Part of a small language model's weights.
Architecture: RMSNorm before each block, rotary positions, tied embeddings, normalized queries and keys, local attention windows, gated attention, value embeddings, capped logits.
Each number is 128 + 24 x the weight over its row's rms, rounded and kept within 0 to 255. Layers, rows and columns count from 0. Numbers have three digits each. The size before them is the row's rms in percent of the matrix's.

# up: layer 4 MLP up, 1280x320, rms 0.0605, rows 77-158, columns 80-159
# down: layer 4 MLP down (transposed), 1280x320, rms 0.0502, rows 77-157, columns 80-159
up77 096:131143144144177078119142165111105095117155141144115092133114114158134064128089117115093106129130071120150144113125172149147124104104110138131103189133143151160178137152112128128125140139133149084120137118157181140148122108155167148144126174
down77 093:139157128139144103120096116095118081141167138082145125125150122143103112136122051148123120142125143137122131154128156144090099130087124138108139094133137124152121124168117122103133150136137087164119137157145160158147116122117130094130112104
up78 106:144118117133109133128121145154127097151110100123126144125118132173118123127121144130134130140113159116170117139097105096166119118130157101116111127173064125150084127136128132135119128120149105110107145117122157119146127124198103141138093120
down78 102:108125158121115138088125102174116160092081102137090137174118110120101148132103050133120117136149117150129112157125100102090143107098128141138145127129109104141134121104143123101153118141109127121125132126142141092141118136150105106134109114
up79 101:165125121137134149127127122139125146085144121077149126153115146124141100134115168116088132172186140118156137140144124128127092155086131096125142123123136165144095171106108103104134187114162137113108148105128159145180165097120127108114111123
down79 099:120149147137143119074105116119133111121109125129176118114142130119142153167126100107129139147125046131143088072110108136126074122114121100075120135134098092151127105131114106113116144155143134119075151138167126098078108098126132116106152124
up80 095:105159170110125138144131158136157148093087119179141180085121101115170140137165173105097169151103106129176105158189173124122093101123121100080094121130115108100158133149125103150131132144130139145102127107139163104106107183116165139102160120
down80 099:185100124134111118117118132125153127115166126117107072106147164139124135121155171153116100070102174161111174102099123093144161159117134117107115149103113122088125077106106155119102122116118098115113140093062127121124101134146125142131115120
up81 097:149136143099146111107184097118144112102101113114105171146128156135125097110118148115108126114088137083127109142134104115135132107140102111132155138147144125145132110127138104155132117112100150130119171137118105164137127121168135146118105120
down81 102:121117132119136148185123166159124095119137102120091080115160129137156115131051178143151144165096150114133112133138150112113120096092135135150106130139110088136120130103132132119125105129194151111120132106115128134098087136126098113127102100
up82 107:153129125137144103117135135145168140127081141087118080088119116142168141075086161104150131158142137107081165167114148139118169099097117134095137100126117089144138146157152151163163114107146146124120145118119123136108106112157142127150121152
down82 110:177111102157151149151099134101141178131153117122111112127104106132142143153139149107171156127121116122160110128123139147148139101106086159116151138123127125175133133149118174105119119098137134129156145129120108136127149146087099141166120131
up83 093:142141160117162129118127126097111193147134081150135125106132130136111131129093150093096122138184155110099135124142151102110125142121160067065076161154132153133144125172120109152137114102116141121103148134171164172152113107088101155126152129
down83 103:115135140144148175134113124122133138131117125110103124095156167127107090120121189160133139151117156121077092123090148135152115150117184095107120090098143184136146159218083121173109141146153127128160152124154131170152137108125138133151135157
up84 102:131168139151134103156143144148169192136102145123127123122119125153122152105137117114106094109171139153105102120116126149101128147133109107100127144178144092150130150058149164114175080164163165138098141110092122162128152122126131147141126159
down84 097:103166125117111143112114148146100111133121104164110097097125132133116101126186111148140129121124113115141157117110143134097119161141119145152144159137140132130126133158109109149135154122133093128107124102141152123094112150139134118111130138
up85 100:101138120128136094164114117138113091144114146101135103170145122109144088162153135121129166176144159133149108120103155113156120107116143159136146134110140140114136073097171112141141092121092158120073115135116148144115103120124122154119109141
down85 104:118148138135126116149121125120132135080107134141129149123133114135166127099128129122144101137161137137136100140145137146123168127128108111098125102129120107120114138125097120111115121147172118120106124081134106135120107111132131139157136102
up86 098:153146106106097158130146116161169123099157169086147118144167111113126118105176140130148164168124078115132154185130142132152118107107090136098131134144073096164108170142116118144112092107100127154149085158122134127099131121168180122124117133
down86 100:129132121101108179129094141142157115102123079186134125114094101147142143111110207124153141145111130118150122135090123131140133104150112167103105156103128110116108127131105089147141096158109150136114142134166112145087067105138164105136144088
up87 098:114140114141140096140143108156087137146146161062128088112176186088110097135129112152122122103140103120149151159150121170135093088159112151106132100157124150116184150126124162095121087143119102118082129170109143138125132108148142146167121110
down87 099:155108130148084128071118124070116129157140127086102115145114137114135152120140166178123112123113146120133106098153076143160155144127119164093130141123095098109113115134134126127139127128112143119139155167128116141178134114126135135113136139
up88 102:176137112132161061120124125141079121105117131091108098122129143155188129104138109169079154105128131110144089114101168156190148153128125143095159132117136118092155147120134137103140110143144150139126148163126154155153125149141118134143174144
down88 099:147117114090107144131126134088150137142121089134142103150128121119140086110092097140156110131135129131080091106127124124121164154108149168101147156113116125111111161159139098126107141156144114149115116120109192145124147133124114087102148094
up89 097:129136087096149106109134110169129156120126123093137174158137142181121129196133112082127161134102151110162064152139099115114121131093076099103151129125160111091079128137145159118120129156145132153113120150092157123123128160130170126142152120
down89 093:131106110153167162115097109087127098145140119121123098121111092120119105114116094163091147097115129160109144114114106120124130117157155164137107145148090154131168110081135121119057183122152125145130160114138111163137119109105094111137088142
up90 108:077160125138152141118137151184179155158136075151134073113130131157173134167166147119138115108111108111107082114117125154138129148110098138130111140147128100103118095136127121132129087142127108131119124147135155122132192092114117112094137150
down90 104:143142157135144126159142132109127109135144145087153115112176127171140119073097202156155123146119140152118111114153137128088142150138121083143119131126149115156169132181124115110070108131160142134147118124134121118119089113134124127097105142
up91 105:170134175116102122142122129149119177128110141157113134099124131175128123098114111134109160102128115138122101097120127170072116173154085148119130156153120165142179168137107156129120109140107117112108106176141096184103140117139143131127155169
down91 099:138135123093139164080085148124131145097168134137138111092108118120128098136094090102120161108134162097119135117125134112116107113152157115103130113117158094135069105136094143119141093119116148143165157116110078128106131130078144089116082125
up92 102:106139142125130120124157158107137138081145117116126144103149157171089148132131148150112103130121120151123122135154156103176149153112081099127145129185130168172132154125121117129163109082115124144150082093178120190150113075143143161144142130
down92 101:129168132118145096120123110142142154119129143142183133138191107131144147127127156127130093123122150166120111128150129159108156169154093131100123121112166131111144158139134139123059149106107111139144133110135121117119093102133176115134162123
up93 094:160120136116130152122126097090123146157120138107109141123067110146104148126073168116137122138144121107145161122163110112114164115105134112121141123126139109161091116186102081085117125101140150125151124132174116102107119129107109110112095090
down93 090:149124142177088161119121151120126146125134115117121108153120083134132120118120080146134132107150127133143133107090114146125094111124144180112134170115132114136132124124143118132142099137123188109131124122102127132139122168115103132132132103
up94 097:090133091117128129150151091175131114129159121094108115126136152121156132174110119103130138133108105080110105141143114138112081161097116134099149124134093127110151142102146129152133138124117116095133114117128150145123116171146107161148110071
down94 107:117149126155140115191128165160124161129108086083142157131135105120149157143131173118104110125120101098147127140108131149124096153160153139134102119126104165128103129147170164160138063112168134119074095117154118133077075121142134126127180150
up95 098:119129144094168124122099131136170192132136112125128144100070119109107141135165126107158109123159106138118082139147124141138100089133128142149121110168086112132112185122161136129131150125122118117123097095160150117107140115105136157125120144
down95 094:163136118150126143123143135150117134146123103103101136154164121151143160132110093161144142112111164111148125122095165130124127132135154113116112120087140150160115129144145088130141121147140142129093147137116088109118114101110131083131148124
up96 099:087158180110111128120114121163146126109145129119134129149074107113098085105153139139143159147151100145119147155140114119143098123139123115123100121151078123124091152155125115176177137121123127110113119139169146113182124125120097155144134098
down96 101:178128122086113133136105159124152172117116075131125159139128129138143121175138114098155157126137147135136141144130134124137162134080121125077121139109155151171092123130129136126132132173109148114134108118151123102120127145078201107155123108
up97 093:137138104149083113087163144146130159143127144159144133094083153134104131129126124149088067179127141132140125104139141083115112167153114140123129147138124108150129139104118134114116160105089114139107142122132144114193140139145183103142132137
down97 095:131127156133154128130109135129141116106135127105173106142142126109118132149115064128127145138101161143105129148083091130133115136109149111083119115132157145141119153108132132108124101133106156129100160127085119108153124111107138108134135115
up98 099:119116158132102142138116114118185129152177106154113084136139134101139124126138145089102160120123104091156125136131097187136093125157072101128162087142109122147135104170133153153206134116147142111151114109113164126166093105109139121110134108
down98 096:111143155141099119120124075163101108173142131103114125116137106107143135156116114129129125179081148103144141103136105190118130165151082109125106124157122091135111166145100102132151111097151082105156108151131108164107149106129138115115162112
up99 104:088150158158122141164149080145133135140108142153160138117145124119116095112120164084159134117139082108129154147157170119144127082112116117152109113169108143155160120110151157145130104104120150139135118107070156163126115095124096096126173143
down99 110:150150113137108141105130163167115081117113133092126136153121154125109128174134117132086117112104084109070142166151156102103132128106082118090102138159103128141120150139141135137146149123172097112184097158144108121114126106140160113157174155
up100 093:081137110103151100146172111142077161137160132116109124106129110147098145142115142154114142144167093125142105153176133110119122109108116125116111133141152110134125119180127145133146112104144126137149065135157132123137111135143118171122130141
down100 105:156123135100135107150135147119159149124136133101141143127133143167148131170160156153106175103123121180141138102099130137117167165168108121161131129131142095128132116089146162155147088100110117109124096119113075133130155127105119115120105128
up101 095:111156145130105147083138127149139135121107157115135106108098122131140162126111151137139072110145124110088134143093158122151126134137117075144142126182125170128102115091124131119114137151110126153136201123115165099129119135128129142144129116
down101 095:119094135069132151135109153101116140141155158123112129144139115162112134098110123144109163156126094160107163137136125148113092159160128127101122114126119121104094100151126171117145136135094154122135128167118167100144162110141093092104115103
up102 098:134126148146127054139123102115096147119182196111122094131096123096145159127132123116139124138144120133120158130115130111117152175108141133131129087127092142160126143160179148118165081107151116107157091138134115124158162138116128158126114131
down102 101:172121128116153136116142127072122170093074134117148136107140139127132136081149114171176096126154098135152125142105089172101056145131157077123153132125131098057092118141138146145140146155125109130124132166102148127122137106125154145134152178
up103 097:095152132132134112093186131106106073142100150119116146146161163098129154129084144143114130094112103099110136125081138117146174141101088126109115158191133176140117103115126141141150084110106159141104133089124122114125132105117119115181117160
down103 102:137098145119097145138160110117151136095116133133113083124167128114121124114057112090163137092172132117096133089097121139122141108124165130075086156155157116135147111179143117142174116121101127113165124096137142141175099122129144148138116094
up104 104:119128159132133097124149107112136151104121157098094113124133115124107105130115105113151134104141135106111126101166125150138173137137098101125136141152111167147116153125135130130147072117169110100108120139174101119126154132125110129108119136
down104 102:138111120161151135127140119117151144129126129137126129115133126100086105121119091118136089123135094107152105144132160111125142108176125120113173158120118169115143173101123111123112141149115135205146146129124082121131130099098069129117128126
up105 110:145106122122103067169173101134115112124127170075120148104108139139103130116129137148111158185137120139092127118144179114125098107131104101160137140162117145166106145114105103164150107114148114173159105138108133162146079130148125160137120117
down105 104:095091114093130169115156134122141137113125146201135101118152105122122116130107122134147107097136114125126104161139130136113135111147164153111163126111189091096127157120133157152114096120116123105117128125139089103131154092119123155130121163
up106 094:082137145149158123116155100119141157154116103146083132130115140121139126167126144059118139160077116126131165137143116077160169156108095098122146147123127163134147128119137134112091146109142122108152167131181116119128113128150108135144159126
down106 097:113099122106138130123130156115121168069094140085108128123075146142102102122099139085145118152099113093132138118138101124149142140103110140107120127183165137142108122132110093122086127124146134135150128111131130175158084140146117098136131128
up107 095:129126133134120142195168158088148086161171108157141125134138166135107121118136154118143106102115102100132069121095136107134088118131122117086093163163119189151139178142123104128140142111169147159126129119080134139152063139115143151113152170
down107 100:134107151123138139148165205092116164180189090090124094153143148115108151166115141111129164102119096140135124150119107126159118132133115105111152145140111199118158166117102126107170128135138132171167153109147086177115092132064126125148119108
up108 108:128162134154128113109134083117139181134102132121131118144122145125119137129162144120123084139130145140127089138100146151139128125096105070138101155125124173136158152140167118095154104147121136122107145125133119129178118137131153143145157173
down108 100:147092137130135091148154099120093132104078134105149150150118147133090083102167074117123145126133141147175117071134157153079119138147109107143139151119128112087133133115125095070130121126152092112112152154123164094150142114148160130108119109
up109 095:172162132129152161096172139143130164128118130161128095115102154123174117130145138107102148118115122095153121201145133068171117193152106115112105114111108081117105134162152092091115107128139118120130119100122140163129132180123102156145152111
down109 099:130143154102141142162119131120120153157143108113129119122105084108140163100067151163139147168120136129117132163095120092151130109157145065133129110124172126157107147148146145105123085151132092143104167115134117127147105125182098113111118108
up110 105:126115082140173085094141147151125106101072093165122141154067125150113103118113141125093131132176109120150150165116126074134072157134134113106136106174126157174092152105138105148129082163172151138099096142152121109116172150133120163121145090
down110 103:158097140069104114143092119101125135149122092159137098183084137122116102146125091118112131148179116123119177148091137113157135090124145194128154113120118141096072113112157114163127138160115120132127049128111145126086147105127127127134113125
up111 099:151139138092151130167108128137138118077149142099101149123104165117128109124152114120100183129166124121131109150100126148069061112100124135110130166167080092132114174153117186117135137130107126105139051136123166126122103103120134089115110129
down111 099:197152146135139124079087134122140088115121086153106142144126122156148152118139110147092138153114127148124147108123123120114145160109137142131115133114103119158117129092103134140110147139066146135175161122157128065136142146100116119106099116
up112 104:130105141089150133142127126143116089132117149157120109183150102136118142124147162115116106148096137106078125092110126168156167127106081143138119111145120152133112148180138113151123074130136143134105111110121094150132145090123127155095143135
down112 105:146116155172109154124149143098124112120157113105138149099147106166070127148114041184111119095110110149138113102139073107128112113110157093121152124117138108154155113182118138127144131111099145129090116105121127111128100148122120158120133119
up113 099:103140117055137133167093160148148120124127115103102159103107171126174150134149134113098178162124141069117087121111147141136109095143072161130111155136110079125113110136139154125141120103118158141130099108084145172126137135172186131137149174
down113 098:069117152103122119129099140112120136140119123168125090122109140103103104083130186095110097141133140086139166104113148133141114089127159144133127154093133085114113139162144155096086128097132129165120186130112159095124128170163131165141127144
up114 107:103153134148150102131151089127091103146141124171135059132120137145111128121130134084155121099133128118163125118127147111138132129153078166134144170125115177148147103116125146136128108091118166127122124122122129148106168165145124167162150146
down114 104:107132154085128122166137131118128092148133127135154135111132117078113168128158114136141142140106111110164145100140123179144144152121113146187162125141154168164142103086107149130102128150128134113070086127140118126122130124113165114094154134
up115 095:131142136128150130164149134111098146078161116117163112151140138124073120108127111134102105151161131137096159118134145095111076137112126122117122139132096141153117150132137099151130119107128105128125142070121124164120125127164131127174143147
down115 092:113138114107143119127106106130170128133172150146156174115153090121097082122119102138109170127094141124111164144160109141136115151092118122111171128101169102079113124166135108100125103113110135103151155095121110163103106113104139154103112122
up116 099:160146137150122125113124139122152120082118142140117084097152102117114115128127200139140156125150118154141162101143129133118165086100116134107085139139123095147153125145116171100106095179125125118098168149144082156080103130150094112185120156
down116 096:106098139142132134156114106137180107133135079161121156114118149112129133120108057141119118164138147122114110135141117164094092130112142113152108129125130148117133084074127090179139188107114164118120076106163175143150089087101144147110109111
up117 106:104149098138118109135171104153141158147153161133112114128094124107126094172130122111126150138132138140144126141174174125123132166126118094150146133136142161155121093119147099146162102158102130123165102134122147133165150115133150167114105120
down117 095:128126152131125162126122147128106139125146134116168114088146124102134133125104036101162102132127098148114133153096144119101129133114171131165140155155115115122106125122165084135064151130110133102148099119150153163139104118149129097119132139
up118 095:137128096143131122101119159121141130112126126092105121115094118147124097156131155134116180127131107147141100130161168091115161152095132104143138164156125086128122139121141120127104121188104130100124141110115114124140130083156134130126130121
down118 089:156123161158106153141133061124092093162141152136148119123138142138114100120123093147134093139144170148125139081147099139141092132172143154127143158124147109103136116107111119104124149090120155128130125127110142133152125151114132141135129131
up119 099:142161142138138146121110133112137123106166136161123113168137123152154087115139113159141073138110124102150097113125159113179118110156085160086103098167127115153111103153152134146150169124127117152083106132128161119141140149141090197162108151
down119 093:146173147145152114149111163139107115082155141150168113119130149109153106098123103133136107106121165116130142090085167153159143115167121185161134136160091132084119111115139126173142149128105114115098114100134132120123144138127154150135138135
up120 104:106125129124144129096117086126128096135100147123094124134107146123107148117123137118158103167192107126144118130141132130101174128152091144137131123128148115132136104124135124117118079106154144164152159135185143092101187149162135159154149129
down120 103:153146134161088179143153121103125115163109118123148116100067137091131179176145150113145162130165141150112143119133121117121095131093138152147122131146131144135117086112098126134091145117140129124108120088136128131108102167089087112161108110
up121 098:134167120152142091146136152151139136095072126161133105145109123125128122116135133093102119144141093085113098204117136103115098106138146105133161168158104133143094155137149123136120089163162155095133096139143124118136141143147159127144188120
down121 101:160103120147120140164111130129132162128138112147142125175102149110140086118124093126143143135148090135134182150105122128124110108105138165140136144106130126107113127099125122133106129117110065132107080100103186137124142093092141129156117129
up122 113:109118132111131120143134127145107158094119114106117108138143168171124111104129132131098142126157134084140132119093149103151077095136160163091128169172131148141147145128117138181121107099178159104100123081094122190100092126123134101189104136
down122 112:130091109156155121150169135142152088134133134157149180101129157138144138173169147117130148110101117158143096159140120139096123135165124128166153100137148165116147149146096150133148120077124125131137071126138138108125102142104156158152139096
up123 104:094175132113165104149134113188154083116074135144102154143143149116107072183151141171104137120135118148083118114095137149163121117125095149144118141122142146138121121147112113137136179143100153178124141151127101133101138137138155160112106141
down123 105:157085121185132148121122109094134135127094138117129141088095148147097165127087187097175147107138125099120133122100139121118128138156141130139092150119148136160113152087173118105119149125070096170197104107120147090140137136143135121140132081
up124 104:206159158135111137123080128109121120079155159138084112128145156108133097127099163117138119171138110102160156149170124109122107101177131100144121109093143147149128142118140159118126139124141145154073128089141147122135142155110152113132143141
down124 101:100111134135111154117094128104142101127159116163161133184130132142130092175078132109146156094151105147111133117147095152116145159150134187101095147100102146141101118089134118148115158151066138135115135104146119105030139129163158159137155126
up125 104:146130134126120132122159161154153159117096133117134079112105137099118129201137158093131151138135131093170125119143131113133180162110117150110126099120107162128123135129141176104136097206167093103109102112129172131094157145149136140130129119
down125 101:149091127106139143086101085136161111129112119128128168144158127099164093118111075084169177139113176104089108122134117124118134114102181161102139081121129127122148103111107124074090122131096139123126130093129117106157121073155082149158119129
up126 098:096154126149137132130132143150096136093127161134132120145119145125131096129194121126039142129134121117167124173169124164108102138143139152152117122129130149129097174143125096101131102105157138112127124141078155142150104140118145153126159075
down126 101:201136133120135097097165124122132125150108156111148123171132143143156157156127169144113132142125152125157134112152144148141132148139148140106119170150144154161140104144139076122109138113090159113115139127163108131143098116082129091132139136
up127 098:127155101131131130114189164162136120120120123098139131106108149084120118077069129167144153138095106117121170100143135158133161153121125113102115101121115133191117123157120109178113117164078134158091165106154132164116099159160152150136157129
down127 092:127111125126098131125136112127119103145139102136115132129142088082110118102121053138151105120076158125130140116131175148153104135140113119155088134120115132153137121115117072142130132064119135166145112113093120127087101120106097126180125116
up128 097:120066113091135158104139143107162088116106109182115155148109151112137107133114143117072113145163118118147134120119141125138172146130128126123144180143156112106137182142145118129158145144132127178143129152108118160111142169136088168115115161
down128 099:144146121132134083136175134145119101141167138101145103104124138094104148132113185124138125133113168119113139160099158149141147128120192067160102153079121082100119115111158091166114157124110135153148149108064112082169140117113120152115137141
up129 092:147167134142108141140150068136136159113183170142105122087123109147178153074103117114107161162119126150112141132126169139099139117142100132107122129142139111165160131112126143149112107124131126148183128125145154116109098113143150117128107161
down129 087:153137111081085166112113125116085104162095135145144164116161105109115135188093056106174117159130164167110129163125097130121094122123152146118117097142167125138145118132095113135093123136081138119142120132114132087131117162155092108118115076
up130 095:115139113132181137091123081118149147125090176164084087136122147097139144102153114153153104115159116127164100083133111127182165141155084093099150127106087131116130119142159178087090103147131130093120149102126096128130126171166141126127145130
down130 097:132099134048150120121149101144131094102142117098170104100109094061114133137158112145131164123104157139137149139113102141145114102110143150122118093117141103128076118144123124107119101144119130113182135151130133149127099120115104123136126095
up131 104:094117116183125159153154139127126082148131131110078137150139167142135067102122136136135187157134109123142098119135130137130120103117133149140137162140069107085118089144175130185145142133093143139111119074141096108081144152115125139105116125
down131 102:107136133129149112092147165098147115077104155128104104131112122148130130137119095135105095090126135150102142153098127136109144104124126105113099176121138090143127168093121135114119128053117149137129150172178119129129123143096083136132160128
up132 096:154117134109170133090118146141144147118137119141035129127150182137145178177143135115096122119158134103137088140145146119157138132130126144118116095126101120113156107155113086089123155117099146139153182152158152132179140145098117087134135122
down132 095:147164145139121122108154123124097163110138148141164089120118111121108106132146033150128144199112153114140171156076126166082140130155160156148111110114095124124105138139177090131159056124102094133099118163143094080090133102135155146128137086
up133 096:138145142123116170144100123119149091105136182104118107111090093127143128147145153116113170135093097087073150111172143145119132104103106142124128123148095121182081096117119106140127139115130136096103180120157192131093168130100131156125132142
down133 097:109098150138131120120152127116145129191154157111117124175097137173103150107135082143159133111167160149132103168135133127127089124150138119082107157094149146150129126128134115123147129152141130138176154155148102120101169159127128158138142126
up134 102:083176116143127095140090111124141135091158142136153126140132132153113099131158131109118091163103139115130138128105156163092129140154149122131121140147152082169128123149107102146159109110143172112158132076155149141109178135125173175139157105
down134 102:100100164125134144128111081134117133101089157132110143120110120096096075137153113127105108134133139086124082149131121150159146144120184114125137104115126099107167118111117104163121080097160124162111145118116127133162116148129135164140114071
up135 100:148128160110137111141115126139158168121139143158109158113068157129138137122143109112119099159102094140139133151132123121172080118133121110114091119131135107135120127112114092135153142123165152118150090146093160137155143098126129139149177128
down135 088:115112158151145098084124106094146142115118156165143110138111125137134149163151082143173098133134088099157109144125112090152175123112130157102068096115114143089120149078146125100132156153139097130102134133146148080099077125121099170150186158
up136 095:124118062159124127118147100154157079131113081106127168126087117131128093140132143107148119176094090118162122084154116104083152155097132122124085137143080142101129142135145103120135108120115142108140129164140141154108102128174123135135132177
down136 100:089133096134110144126111137146143101144152104149134117114093120119108142110151157105121157123088094143122119103109146157103115123181089085111116146128094108124175138116144145105142150179110104129075151098133143118148134128103109131106119150
up137 097:142115163150125095128119136189114114152148147127154122128111127157142126110127109127140108115131143138101116090115134114160116184112145124098111130165121071191105173119158145136127126135114153152112116093127122184150084163176141113119162147
down137 098:134097128141119131148093113148099150134106140177165087108145130129120176117165122115136103074144115123148147103117155073100082139135138113124141089117132133138127107140125116141112122095126093123121158155079140122138110100114179147109152153
up138 095:156136092110142141122109100140175165114135106132136110102121107144097130110116105162132148150118140082120142120095145128124098159126125149123120132143110137130133130114120095127167099144150150159135134134098186134141138157091152153099136114
down138 097:140131141121119143117139137097102110114125118087110139115110130108123161145093105156169085151167082101136163116110138121143110116142144105139071097119132168150193115165174121145155128127106136164147149093109088149139107131089124087143114113
up139 101:125131143100137131152155094146152178149125110068088186077111104156119103133111112143096139166106131115082158116099144133128143158143111116176130133137129124125151118111133127147122150182084111181123074148111083165145140127142135130142130161
down139 102:141115141093109143145149152155120108123131098178132105108135109145146138135109177142145170098135124128152118127164123116126128146180159141125165111113112111137121133124142159131127097103128116151144175174136116110151132119106183111114144113
up140 101:162141097171123130134130150097105132128103202135107103068116128146131101134183132104161103132126120142159118156126081107112159143072113122099077115123127129140156119126147134146129128126157142104085115133101138140150101091177127122125114141
down140 101:148126093145119127104145162116131173116157129095094131103120120096087135105152178157143137112104112116156137126120113119137123144117100147146139093167146152102099126121136117131140109150153121112130178171136084138133179102124151133140116136
up141 104:173142092097188128130158123150150139142125118139144115137097109121140125113121143125143143121142100102091122123138166197103153190148127134127151130144133133147160117144088142157198143144122128093131124098112109113126136090083162142137119081
down141 099:152116108123143113132121090098132117073099138126123142092137124108142126127121118119126112128171146096138143153146139109104120115129159095121122110106147125143113174157128134137115137147161110130140132121090121132138127129170097133159117130
up142 094:136141132110109146141142098125117154159137156119118086126118112157072130105124144124137075145106113136138151120133162124121126141149114149098146141132144142114139169148088093143168099100103140192102129124125132150127122113124107153157134122
down142 097:115106160125059148102121105146103159163145116156146154148142135131152157134158067119093138081141158163128098130151166123140151146092131178157138147135141151115153122135127134113141128138139131132113065100163162137127152135124132133086102171
up143 101:171149141130131132133148089118143147111096105105116123077091125127136125085139171152122147161156108076144098070101117126124136130094147165149111151137088126185140147154105162150114130113104131137141132108121162110136121180130135123144150101
down143 087:124110110144135140090120133132121108113157094136089088150139116158132132140118143098120138137113097119149124045127113171102172177134126160105122088137113112163122116111138108149113133150101127151132117120143148098141151147127133119083089114
up144 097:128110152140150147106124113103133127141137137141143148088105142085102118128124148089080133130119083108074167100116151127138111125098121096161109156158119115106169116070097127141161158156109113125126144112116148125115145113142159118119078167
down144 098:146173137115117150141179139136138123117150097111141149113145120125089146097135109085143139137115145098081091135072131103151131093135157093141161104136146121140121106104142153152140180122147082155084127182094117157135139118089120148151171117
up145 108:155152139123135123135175106110141143115127135095081084158136168164143085131119153142145095108114119095147111083124139130126147096130135176099136127130128140117152175126139164094123145144131133114141166121113130115144146149113134136137176108
down145 106:140133120174137154150131093127140152150136109143104153109145169135100135131128139153110133161096141119118113138129167102110157173142154137156135120168088175158130170096132145108149110144124113132168080114140161139112138127137072150122105110
up146 100:131140150093121131165109125123144136143155154129071125120130136122115093151130111064142162134153122132107202143156187166108132106105072122131113112160144140153114147125134116128152107134127122099151139135134132113127138082126149117122092141
down146 100:115137137173170131157119107145118135134124169105171130066153166105095165100138146101150108149137139140125147145114142136157075109146125093138128119152140114119114120113080116110109115094125160078141097125140099114147117094125155129150161147
up147 108:160088105102119102151130098121129118113133150122091143142163122151104138119119114137118113182147124110178120100133136146199185090094107100143099147134153114159115150162130120144122100113177131110151147159109098127087123143130118120133127134
down147 102:153164117151114184153103139124105118133131150121124126098098115107151178176137155134141181113150128116139155097139141131148151085152132155144134119151141088144119108131121102140104092084155139148126066093113075126084155162119101158164110161
up148 107:126145154155134121128143117108145123115121149121144158151149128097143131114142115126128131125164136085107109117097129168121169160144105099177131122150143144155163159161141152130146161142136124153138088158112099124183138124164145143132125143
down148 095:155156171150134151127105104126103164115145134131118116163155115099139099151155072118109153095115149128139100167130115111127100125108089088148131158125112115058166135130130114117096121095126100144141140124132124083130096164092159104111120112
up149 098:130125100149175139113181135157140178131122167160158084151135127163097108104171135113104107116141138130150084128158112103149143136102135121123121151171130099136116113116133155114131112147128134165114162128091125146123111117128170185175129130
down149 100:112177160146123162114090077146138098158105110137099108115154138130092121122156154120204165144172121128111099114139114116116098170134143150134141151151146142121128146144166141150124157146148150072144094118113106163123144142092136100129144115
up150 095:121128128155197138091146157116165126102102112128139145134104109129160163122134164131122082149127137107101163116115137160151134106097104124110109131107135150140132139143114150172123141122139161150103101113174101156136106123129107159137147129
down150 098:087189149127138158117177102124120126115136102108117087124163111170085153108108148120106127159149121104091122083143121129106155123117059133112110166153145117118113133102067142128144125106111111120107150134130107118119077156084129137147118145
up151 097:130166075125160121140150139143136154106083139155109116157119142153117117110108124128109115159116144081118127123123091132121138097119134132094100122131092125156117137155173159130159099156186129115084149112139149092112157148101072142184145141
down151 099:145110108139157101130111163159158109101110068156137129130097146138098137114138063154110119130154109103132125152116103144161076157116161144105163109142129169128133164140112097154143126095136156144111128117157146142124133162132152127125147157
up152 100:120142144142139122137098118162122062122134140139133126124116154122167112109160139134131113125146124099115129153148191169143119132120142120133091191148131087146129139151159140168104117110122121157094120123123140159117073138170154111140168141
down152 106:108113152083155119146093134132130152089158105151175149092121138126180151153180150099104127161096145134127136142181123126161162124107095144151120131146140122092141113141148118109104117103085119160140141128105115133159119128139182135083126110
up153 092:178147143134126106145178169114164091119105176132068137137094157095102097145145128176118150132110099122104141139126145146149099195142143145116078143115113096142103143104129143142165135124127107149181099143160097112134146163168174125121114165
down153 099:107149160137116137112147111139128167064144162104102089137137170127134109115083168168144151145108104136141129109142125122142131126134101121162154099104121100188107152137140163124175103098103092132134138147123127142174101105091117144116145147
up154 097:164152103080153137154105114178128144137133107127109134160097175150145104161152137113109125102121078094139070137116114139163141160085151146152172123122133104136144117112125109147149155166148165107102134130170139114121108134129145152112153114
down154 099:083165163129132099130142113118111131130125151162139103131112122106109136117123091116175103139172118133143171112123158092122079114108124112126121108104157105124120152121128143173121115113124136095114105097147102141132123080157114118098125130
up155 103:113190152133159092147133130156181157156165110117073096114110150133135101176110104134111124130138155128150142138144102132126169120124107114132136135103107122175140116151172181146077109147136092152147119103152138160143103134180158138144136088
down155 108:108106130100126147100136151113151157150127154147119113142088124132121159114133170088122103146147134134114180134146115120155143119148103117134177129162142135165153112123115162087140101085141106116161130152108146131136103126114117126142126165
up156 099:103113102161159105139119151162164083167160142121107136166122138118198147152149111114142139158148098108117128153159123143111128159118115136129112147136115103126114120137116121163145115145129119121147121095200143120123096125119119135134120096
down156 107:129130124140121097150112102124141119129142116087099058146091107121129097139143139096154204141145157153062138136129165127123169141069124143128103118146125121151135111102161126125138135156089138141130099152118153144117065150146114138139151102
up157 126:123107096103193119121154114115147112128139126151109129119129116121173112158109133091091118131129124126158152084122133119164171133128115123122131112136129140151098149138130125126121153147137141117143131121156132157147167139140121179104119141
down157 104:106132112110133122134081129112122124127167113165131152129118091150135111107119147102140113119036134114139147104146115095144168157115079132155138065115115127134095131109128111129094107152070133143133124123105092075142144132103108156096098161
up158 104:136139155166175111136150135157158094090138156116101107117137137092134160167170130111107101158134138103098068152150127183143112128113099069167067108139109116142094115130168108111105127153132109122149108122117126141108117152150123116117109136